Each number is 128 + 24 x the weight over the matrix's rms, rounded and kept within 0 to 255. Layers, rows and columns count from 0. Numbers have three digits each.

# layer 3 MLP gate, 320x128, rms 0.166, rows 0-21, columns 0-127
080147186152149119173169109139169125141176115153126120123112151124131148156118114127174117122173105139144166098159137139132155107158174123151132102123098150141168112148116086133119098121106130129156111147099117183086068116079114112136088101117114124114140166122113125095108143114099115151092153143121143119147184199123093119089086116096170136127094159099070130125094134075087142114113
113127126102143125157122103115140169125172149120130096149155123106107116143133111146151165149130161126109142107115134165151096102110159138146136121133113104104108150120152139137181140121128160071111078120165133148094112105134124138127123133156110132101143104138078081102126158110133106156138160143126100129151107122127154167106114124102162088129093101096114109135137123134109139112169
137154152135123177158131125078134136129139109126145158121106106131086188082161157101147144099152127113147154146101105116076127042123102166142126143154106127113098105099147145150103161137127166066138128158166114164156112130110183155102131085140087142148127101151138148141140151165114170087162112197130145151132135070144118155115118097123153110089127117169120103136138136097127133094135
130127133122110113144169111158096129122122134132160131168130132132166127074104189062091123121101101125141084096124157148101114085121131146111140120106155126128156122126098150142099076163149112137079146105121183115138124131119134122103154151138158116112117113153177127106117103130124117159129137103112145134145133119166166120157118156126101095146107108137195095120094145124120127162147
129122094141101101140092153122100123066168130156177129126155087138128124173136198115100184119107140131120119120129157157149126110129136120158169129149119130106108137132139197120134112121106164168144209108099145142105118096107115121139149114112121145130155086150124144147136141170103150110138143111093120140135143155181110118147127120119114105130143150177163097133132121128110174045144
136108153084152120121112175101162116122113135122143145113155128165147100133121167182152134141122127134126136117087122162130086090139108106151145114101103145113122122111163149133160107094163123118087130108164138161121136126113153140165142145107117123174163147123118142072122130107163180110119121149123085101115128146095114151145153089131131094115141130164118111153108118124142160127136
171110122170114125098124114157104109165162135117138150157139107118141154113156136150170068133093101134129166104084091173131154130142134144134134155157122132128134139102112121168128108138120167157135146068129147140140122120118164161129140139112086150125150117146148100137145140101112092108123080139145189111158122114110149107131102147127151141132103121131135137065124145105140113160116
128151097092116113108135148138176151130157118128082145128149096109128158117135107155111105079180093139125116122120143138106164152151100167121128149176086113130114144107176165127146098123113124121099138135121125098151138124098119070130161143123088109113100165136155144117152102145102151155153159119115148177123104127096119133153170154144134166178145131136160115131148109139113093092115
111143121137092103107102117161067163134133151152135165114157091086139109142158126076121118122163094091139119120125129168104134129122137135122123131139108118145143142149168114106105137089120128129186105133129100101138121085118145122089136083131153136118141141135087094137168105101137120118121140146126149118135102097126098186120136137154092131156103095189137080152134164107158090107114
134155109095108129127143106140114121104141178115089150172087127126168133132098151161134118136158157129122105117080098125099142167183134126132143150161090120154151172154129091135169147133140173124117120113106149140151149097150114126118130130102161084086134155146146112123128106115168140099148105138122099133122180110134128127109166107147117111078112134125121134090146159183124115128098
168074108104140122113122131146119134121116131117128143122175094176111109161130142145150086131192155134136083120084150095116098082108073114097138110145141134118166088094112120153164123123165170133120069069138121141117150168131140127123123148113139145143131114140110144134156125154096145134143169099178142171107056140113120110174132137110078137129162155143115137099125136111152133106100
124128157126074125116148107127105127137204119088106117137149118069097135106142141143102134128161142155125173128140108112196135132128101104141145142130111130166121152151131104115134111170081130098150114084133085098142136079103132114132170131136109119117205124116144102130128133094131147138131142112151135137107114168103123096129162127111145129127121121170120148156084134108131108118134
131143130107192126157112121120090127133131118154157143110147133087156160097145112096117129176159131062132137115083125150153110154131118105174102098135136137113127126118173138132115168142098154113135119088132149123147165137104144189096128147153126105110143104131176156120106098161125156132117135142150091128133111149132108182116122126131133105108108104176127148119121111128112114117148
125104065140101141136117134148120113096131141176114132130128123112131111143154108150143150128120115165107135115137149162153140120131127124149134151140114142129080150105164118141133167135115095122103163126129147134157096145153121166091117124150111113088115112128129141114142110144155149139112114125148136127118097134136141140108092134149160131148076161139095114091111117141091114078121
126125148120118129147133101113148110161109130168131140113129124106137110115186081128145145091111099163116159105094125136099117113134146132171129107136134140141114140101145101101155131125147116149109127111178168170130136150166153148143117142108128126152147129135129140112132118145170147152141136184100111158104116158105098136141113113113144093168146155129130103103130128155129139143113
157120172126099134124179131149091145146146149179160097148111125081115139101129148123093142141133138135138138094136133119146093078109115132118114134110150142114132125097135127137106130177143113104134097133125108067124121108085108138096128140150141137120140109132114136149127123158118097095156141153110130158170112122183096132152098107102130116164175165118125152091101156094116177168110
141142118112158109075140130147110111130119107129125095109119125134147097122144099154145143105098122123098076140152159138151140136118128120108115109137155109187068137126160146121188159129087122133100134098097164089142116138157117186138121102112143137136109124101116144113108154128137139102095113165152154121118088132085121088098145146132174149118133132096146105079143106125177100142132
134095156149118100128120117143119142122167181108142080114124139102100116116088161142104146132132151157095150088150102154159173134118118094125077113121114121163168113112163175123132148104159136140145122077125129152113123126134124124153110139150145130098130098128109142162141195117101142150125146118149107127167126128125127094089161096080130142136124142149123124115111148145135127120138
180135116159158122113111161123094148109068155103137133168085151147163117098133168158124125106174177161108117148131126080128117125166123135124128113104103117135131153166094120104134159106099080089097128129111124173150140153136128124130102103102191139075138118125158119139117116148125126155173091169131134113128151088110109122124148116131127172140112154155159121109154134175110116116131
170102169155138140185143123108123110150142129114141145103146161114159147144136139186131145178096160171136132147109142203116134141166107138099124171078106118116109185126122129155166106102150116117099112178123136116150087117157117114131091091100158157138102109119124127097144139142154138145103112142107106099138154156118129158140093121101111104129098164116139172185152096105094133143124
156139098130125144144104137090094136157147124132135183160134156135178151098110135114098110103157131114147133160168081173155112107128174092127172139100111142125151083099143088088155129079117090160103141147120144119130075088121095135116162136125106099082112146158145126118143079105141134158184141125167158123181149128151117160147127153111130131108122103138162144137121116133133123126120
110159119090122111095154133134139128103165110170148104112073088111128137127144136103152151091135188121094135141145174165146118143117126108090144126096135137143122148165136130098135098106111103161155132136149114116164137091100151110101086100077146136139158127121153148114158146140097149164147103117119121141139148124105143125073149118175127094099128149181119068112111131134077143100160